Weights of a small GPT-style language model, trained from scratch on English Wikipedia.
Training: a variant of Muon for these matrices, 496M tokens, 10256 steps.
Each number is 500 + 40 x the weight over its row's rms, rounded and kept within 0 to 999. Layers, rows and columns count from 0. Numbers have three digits each. The size before them is the row's rms in percent of the matrix's.

# layer 5 attention key, 256x224, rms 0.167, rows 143-171, columns 112-223
107:502503494425550524507497489543500486465470507448496501478543619505492561533571494430484514453559509506507563484456487502521472529576514495473523448534539551507523513421452393453516530530506433556391475473502465470440477470394503524539467472497546529509504520475510484415533555469595529486463428517482594481525538533510485485503440456608
093:521489427523508488538401519478504495472532488428464528554503519500527422483431494510493453530447465570498470544501529556501486547454453519468522469485445504455482479505445469454510504548515481536508518473589506502417533490519527525524549482535526518594474561476539533483483570504461456509573449525537455537511457565536447472502447550606
091:536533541513527560582534440396567542458480476458490571551422436526488451495453473515546546508552484564392540490503446555430531575534477573560431485547524535512486466436415449526462466499500465500559478543498526510453491483536529450478502471437540474597501533523509523445460476471556517518485503460497435544491461567462485499507538528560
106:478475559518472499496465512497523452479529494528511511503523453430564433480494546508371496405489427519473484557565478473461496492439511478549473454536515539477548507497499531539562489523521579516439559521542508553489533490496477469525558448528536588494539502432496512513434502452539572506485452474501483459512501462501535592544509480477
101:426542464491480500424464524516424549527473488543474525496523473408483509422544435554511504360470511554533502479473549526504525464536560443518513488532480492480536508516528535452531488588473570563489532525510505515534460551496556509485538511464511529510557497502548536518462476452505516485523539510462501507463436464463555482439482523476
102:419484432433541515509509478497516464544550485522473520452459464476568471554504539550437523526511501503550468489524551554485473527522500564450435556505499494472589521493542458515492540450413425558499509555504491535491473516426467463513569525485478483444447485488563478433464517506527475467462479433498438483535519452529464448441526466605
104:515456575533437528449504489430479540542529480596490545472485540573466464498507494471511565557521428498546490433454562452503484466543486494503408532498526487509491493497461523529430460503528493589478427446486504499549545602454509431474518462489455565453556512438563476515518549484534560491452464514420478459461503473455491462547533566482
109:524547503478433495514505517452538536503553542493483492489489488462523470496470508519530513437560518473509565472520530492454559443483530514508506500496549470502537497472513463516531523488501518501466440490484378460519525467447481484532502444499568522504488460488471515539442444526457533460570520434494595508575468512480505519526546529509
107:435538526474460508528488501482532506471515503523463548488435438501522542532496401526507510479526537492586458507527516436497494554551486482487530529587441552529451459467446470563559521530513413512465527562530429543484546516489478483474439529483514517466522523415414548510455497537531559464423488473534458445448449585524539540458448546510
103:521460493527513550517519471481559538525496427519549488539473583553544533463495518431528452450469533522450386458481478413506531483507477555470508480490456496559476496466517487471457489458445491535576529457443468520538475467474467508450529545540543459495530511479528565491517475591564530521516439461528534433458510568556544411495515464467
105:468461499521573504498489537493520502514507459499475533507509488428495574441477530493448513526388507464460522562485529514523481521470628535523530548556543531523541554471541544432512480467480545506522470499479486472487490525512502543510440489511521461494507430478535557496440528496512598459472509486485534557509529533454495536453464525501
106:488550521519521518525534504527476492493464493453442524542500588498468499474524452479505520476458556463459532476523500555494574495511496546532473499549491448459581513523487529520481433543523496565555479464475561461517517538419479567502399485472491387546479502431541507562525486479510517459493447528463462407434461546473459491518569509488
104:438476504540451498516586534533520506543519448523550568563471441562452443560526527502497486517461502520536553514563573489512573507522498437455495499511466490470475574464506509499488524455478506444535521514503452493510500536425391443397520535470511575498517559515533526505507498477495513515407502541603530466448443473472495499469503503473
105:501552490511498535494495543503461541540474498496482532449424529489557490425480455545523471428488449480563472508521449479603474531509500488468517423532547521478461503469524463432458417564472399489443527499496478571460512482459469499571527498520465507436521463478502513488543479515477561520462532523496508474489448462529421510528548490562
098:471586473494464546513485496485530542469495482498454504523528462519435559493444485572484467529526549524520515522474462530458485536404574518515529577570474463442484472462487472544481488439471527492509460517552521472479494468525480571516487427452464619432528417476458510461528445532559469490571438526494462515468474522509501552529491450521
098:528542465485492472432489470429525480527499528527523516510472506439486539494446507485430487523492466521477524598456505470501490460547542527568519435511546495472525561523536575487466439482454574488542500417488497524453460533550467445471400456502532545500471484488425454457536524487500486524555526484492547488512506463425570496479510442550
106:500452472499603457539497478507530474447598504516525498496471461493529424506466490487507494514575532489527516533543562554545560521480536531474563520496476539511481425511502523439527425482554588433518458526522514494514523507487443554503492475461481478589539478492494483521488517473517502517441355463581572489531533474429575462439528500498
098:473453494466494542562471555500520535483461533537433454394547481507492424530571487480527509469526543526464514537513528562491551520589476443481518498520527503479460426492532557531535456495435514417465491578470530452490518482487533614552517517513429444477498520480582489490477559471480493507577537452464527438549448566476569533538455472593
095:467464463530444448485549542485528489473522481548576474482461502534518523453541476492410443482436458523447491464498550513534487513504471486542548483497532469506518470493453556470473504532478520555484546519501422500456428456494547478542457551564484428488599462484494556413457494498475443509461528477442474541511519531545518433573486494568
102:463512442429582471626504480460517572503516477495453485463531418470447490556454456474605445491509507514481510552471454456504488494416439489511534392460470569483477493446505544517563559488511449528480459476522519476482520480551537493441516510492553467421503513501466527505564464485545533498518538501506496502463487517547439492512490447484
101:452469568478523513421532464488434539466505526430551518554516525483528531487497534528473519459530558531485474518510534527486556523557396446480462498576485475429495506489548555473484502510449482565539542526465557415445502479487476472445494534446583489522490519490511472543510485472507472533482469427437415497508528552523461526527495476537
097:511464523506480548466499497446585452503370463487492449513479508522428451529445577523505490542514502439489461527476507473474425453521509531470526471490578567471508451527504498549499574500505520473565450479522463490478522584507477554531484468457508507519513470601427427500504562434550475473494481534507521530543505481535442453509401507453
105:472498530526523498531466472416472439479430496513504484529421485525546546555484468456527416551489507557482477527559468518510457537471491548601494470505520485558537492506490512496539520501548581530479473506505580452467512541464510451446449504508518566484490532534490501501537547606463481501535560503456513535502477559518454510569577488506
096:521523520517493512501500514406483460530474481464499462553530528505468508491468528555482475544561507524533506506430546564458465558541509519483437548488431538550579514431561495467492504446500483514501509482530442449512557537492473534481534524437488502511511497542469523530530467503515536556474423437449540598415491470473554468447474547458
112:471417444537446465449469490516463499498453515495527571519532516522590609487439478446502506439542539488532513470474512601482555400565492498527504517524476543560515558487450505549478503505495568458505457417489526509534497438490491434434533532446484453546492480486459592496547548486472558504493552484456415522540534476466463518565456488470
103:447449496498536520474515483438560492507539510533498499481551491550466540505463545537493522419510593473585534568498534505479563548479548455504541492485513512490541472515456537551531573543499473446497446498408580536485463486481541531525460468526515480479441435473558586495514500459502526544483483518451506522459492403460519421522474497520
101:446521497470491501432518540500415548525477536421417520451493496485523443487516495523498545549524536511453508442503565523482585511500473500567518469508528517473570536538495536503491523516516536570489486491552502578432445434474476500475500486456551472517571545567481551488456467539534522507559480526459479482452480455507546506435464507517
102:542550479488472513510583504508520533547518527453480516372589477494498486554439510576488484491511456517478492499491528495546466486457479511457431510488502490493447488546536507498554499455522510456502528522527540548464479484494519529463476541465498525490552474473570472435531423587561553463499516510455534485516541517515551495536452490513
108:563513475532513424488508479477504501468538486517461549494460506455515456490574483532498456497572532489501483507455568532435445475479513528462485464537541483509455487491482514486491584468514503459515524524519550483467513505487438464549508575487499434568464462451554556543552534493481559509552458510478523528553427501497454481467520439561
# layer 5 attention query, 256x224, rms 0.169, rows 144-172, columns 112-223
095:514487561509530460478490477467512496477454457499505565485556468444527592514470499467502474445514484478524545540504502473553484463430568531619487560473558460454425518512478503494551507467514504518497446522517517523466464503540479603461439489530509446540505548404474467534449510498498510409509533504566566468533436555502447531487438522478
097:487462563466518485491545494507430463512520484486459556466490462502418596509510477512554485524467550511542443460525543491491474474572498519440523506551534482548544460509546454584514496416466466559476527498530474551566507460545480510487477511520503467432569499514403499526464494447482542454468541549449509481544478511432432510532555576469
109:532478482511490500497511490518499461435564405520515472517458472464485470531502489531543473497430523497551559471513482511543447476496461460539457567536526487481491489569547612412478524541469524517498572460468491457502438540501595499544499500431522434454526497445472404438452539448479453481472557472534562528572539513556442520482545534506
100:432496522576509496494504533476492511491531406488444590491453487503480499531403429425507484420470480513527512530517505574452525513519509468477513573568571481512456415451454512532558554517483552457519501541514512513446539495464548458504535466476382497516523518562503519533520523453495542528468502449537432595527468561460505464505490513495
099:498516508498502462451580557428531460528511442460481576531428517475503466455539470519549503567462537539524445544486507576492491434582463530440517529489549469512514483550470466548481532575508464511523484527527519494400452479544453515481483479488544522459504472429518471547490511534483580500567397527489480483541474526501467507472550524561
101:518437507450464428474546509490487506534491504541457511503475531498482593498472513446506495562495470449513516510524540537592480520528503457544556544498400470546471464455490431498468534514486471505511530512493535497475502489496551478522501474487567468549464519497490553537574460537467484516515552540482512465524457457603476421444511510488
101:453488528529531472461506566476481505508452575469500501485497438623482509596474513517513521523539532483485504500487493515570499443530501497519449411456436449542463473494450513553485468501488449500528442530480470416517545518558558476451492542513510456543499535606422515501496514492468496454452463485469528523569575504481491560447517460522
105:486465452446487498511549478473498516478407385526452458475527456503442494429512507473387491494510524493457494491567558506494504568574511502495456489501601461489446509529517493468513516541500473531499547540487498518511446553551467533417477503450485501459474513541469635598457464494551436506467495464461527482511410484540469425536454466465
102:468526518455484450485467435496451478497529515506553559550471471548476439497523646525490526519492539500578540386511496521543545577504453465516495478542440483479558519490499410479484548554571512543553477493539476446528517515553455463437490491478409526418501427449543533458538474482468481445547549537521504472448446485547477470548533486490
105:560515551520462496523522543507495476496473520461477547528500598570521501484506483478482500505524504502442520425533487527572479531544380455469496489457504487509480534552418517431443517452488564511548478506553513533531453556529459457522481472440438524511514501502513522457559570462495473416532483517535457495472527512503507443528483541601
108:494439489575501511496488405506447490485517519490478492442536518488520525432464526491404462478515438509472491482462519526503545589446532597424483496485490535460476476574427497418551447500496491525457455529484539538499534476458485529427543523470472497539487470461429515535593537464491541528504494551470541513500528487545459501503486507518
108:490466508520491458513453461438492442539527426444500502498407435544490473516506501525514465472524512557508408594492504486474545463507496523466518520491524436580442462473508464495443454540474528521493493465512559474573482533442477463449568471462508464511544530460550537505490472475520499542513498455473546496504364547507561546488493409506
103:561469462450492449473446471490478493486535517485429483537457557526481544472550542450470458463454546517498484461460548512541526518517530508525464487434534489433485470454539470509519507520527481515556572550468489486527445466424553555523516539503519568548522478546487500510436474538446591520511600377459498465456422592538507496497512522451
109:524575406519474547513435545468474518521492471473506505466534524545521457499468555529474458527560500544498515555479440492422448470476533534517520525438473548487512529546535505523479534457510570477480553458501461548513547423405558516483463590517487473552552506545441475484414476527486460454506406512509516495553493448460467512487504560450
100:589478506492527523559562520499541529502528551492503489489497532550447461505575491480549504474504523466513585509452526507475462496475402412546456503524469502515489571501493538466537491413587518375563536559506511391480466548489522562478531529494450438436497509500481483555456485527519563495454573475508483459571536464486486545604536471496
104:465500499518461444469553503459509505480448512492536544493508510417512430422477477452416500505400445499479512540489445475543487427456453435561490493523489477495596495478563549501514434522471480541538460499562509515494510610437518502445500529479536548504525492470419501519490493466532603485439515443535512513489508477491445488512482491547
100:483548424471436519543493553542568514481476489500459544507523444477483588525457440514541448482581522416543470502500486470535568522555555534505487488437540508525491548539474497497477467495549447521453477507507573463551529489538508497424579475442474600530522558441479444475483467445488526518486487502494477556497509512535432549489483517506
100:524399528528539565557515539521470450522532455537533541537498461432559476450505533494502471511430510518392544416564533598533524502530566497449457520507454436401520548518447510468489441538476570502577454488547515534454429469466488536482543491548472438506525510523561473526484515387544543471465460498533473494564489566469515481473522516489
097:565463559408490525533469431499477541456529523559503482487470455508491393489506430573493597498445434505502503527494540576469468554506542496529617437471479484434539484548479477555507480405524473551532487497447470451534507504481477502488480495436430445513541509494581518591439473489481531369477485502546539543494518503537525487528479537534
102:449535577448513489424552443563483548475482522515531518518449476442509552470520511470479493491494563511556507420528510471475545555467513523536644508510498504443494433532482534498544530463412472563503548476545516542500554512540475436490459535557444527453581529485518521504457441486479562480493469499416559464535538560487453495519500501517
104:556538551445510503493531537460491474513524493447472477490557455465476491561517529506493427562488449502477378569527516503509477468484481553502538490489489518489558442541534470501530493537477404497473529499493471464514454548434454521504410466492501478478482503581476513453533534529466491483542489510571449508534510425525520488405426510425
104:486406494515484488559538474496470507564457500590549486509556541497395533499497459507523494514552467446464479436516560535497512543497503533460508440468507497478485477505508478523507573514543490492532500464619530561482500423498469524564554430498490379525529500432515458497520479433485534465432465486450496491449499569536449491477467494581
094:521552592442494552505537478468496518439492538488505533491460548470478553542430432426492499627517564483507557472550475437489558524533472522513519480519548547489539464507537576538500449524464529472530476539457425467477535494512556524546499460491555491441429519506577483419490493459457530470536538531506470551481502463509487501510449568524
104:433414534530507552480534497430450538514526551434479486518487469483483490449507519497538534411424508535480515469477561516496531503523463508566508491466570498534483480506491460525435450495456521495550536600510580506465514509471519506504557518534518414526517595479520571550467519524505492595602469531444513560470574528542511495554449505507
100:496523471486458486481477419492495535530409490492523465534467446539506487508475503499495509494507515452367548489465438566538498519486506501487561568625525549459502502579469522545440436420504529525576490572464555435520443476500523535454569509560510439565465441501447534580469499555475449464541427507588487496508506476472515576488459508516
105:479541536494553543502517424538508575558519510424526511519514504511459481547455481470439515470523551469498503502485501572490524447499528541533515509502566478503490515518496493469473496523465490459453531497545553478514481540521501555525486465499467467540497481497525480528406503493532488554549482468502529519491473449457457420576546514532
104:453501522512456559524522528569504502512462525561496488510491464507547574472552577493409470509489494513486465443508480425485512467531543525474507479461531473561568437433465515545463550520416444492425543508477487571484553571448483482538576482537467531432585523524532457538510530445508504433495531504553512561526529394449577523487540515523
104:539484551446468488462471510471522505501445529542499497527520530451507491465515493649430568456495492531466454539479518491490463517543496518475454572492483482547505572445463534521543544438521521449523580486514495547505542451502493482510527452486455588489523508504518437493531525564427556521462422506533529498461542439474596531476457515457
103:563523457480500484505436473558450429516421511511486499502492524515499553441496465404471422444488421500536530483546582513528432490552537528484458574561446503503541495539530498502509446516512582501467500506519520483491486490567588421478537504462431484459450502468505477490521516537521490481517577541473453471537587490513457503513557562518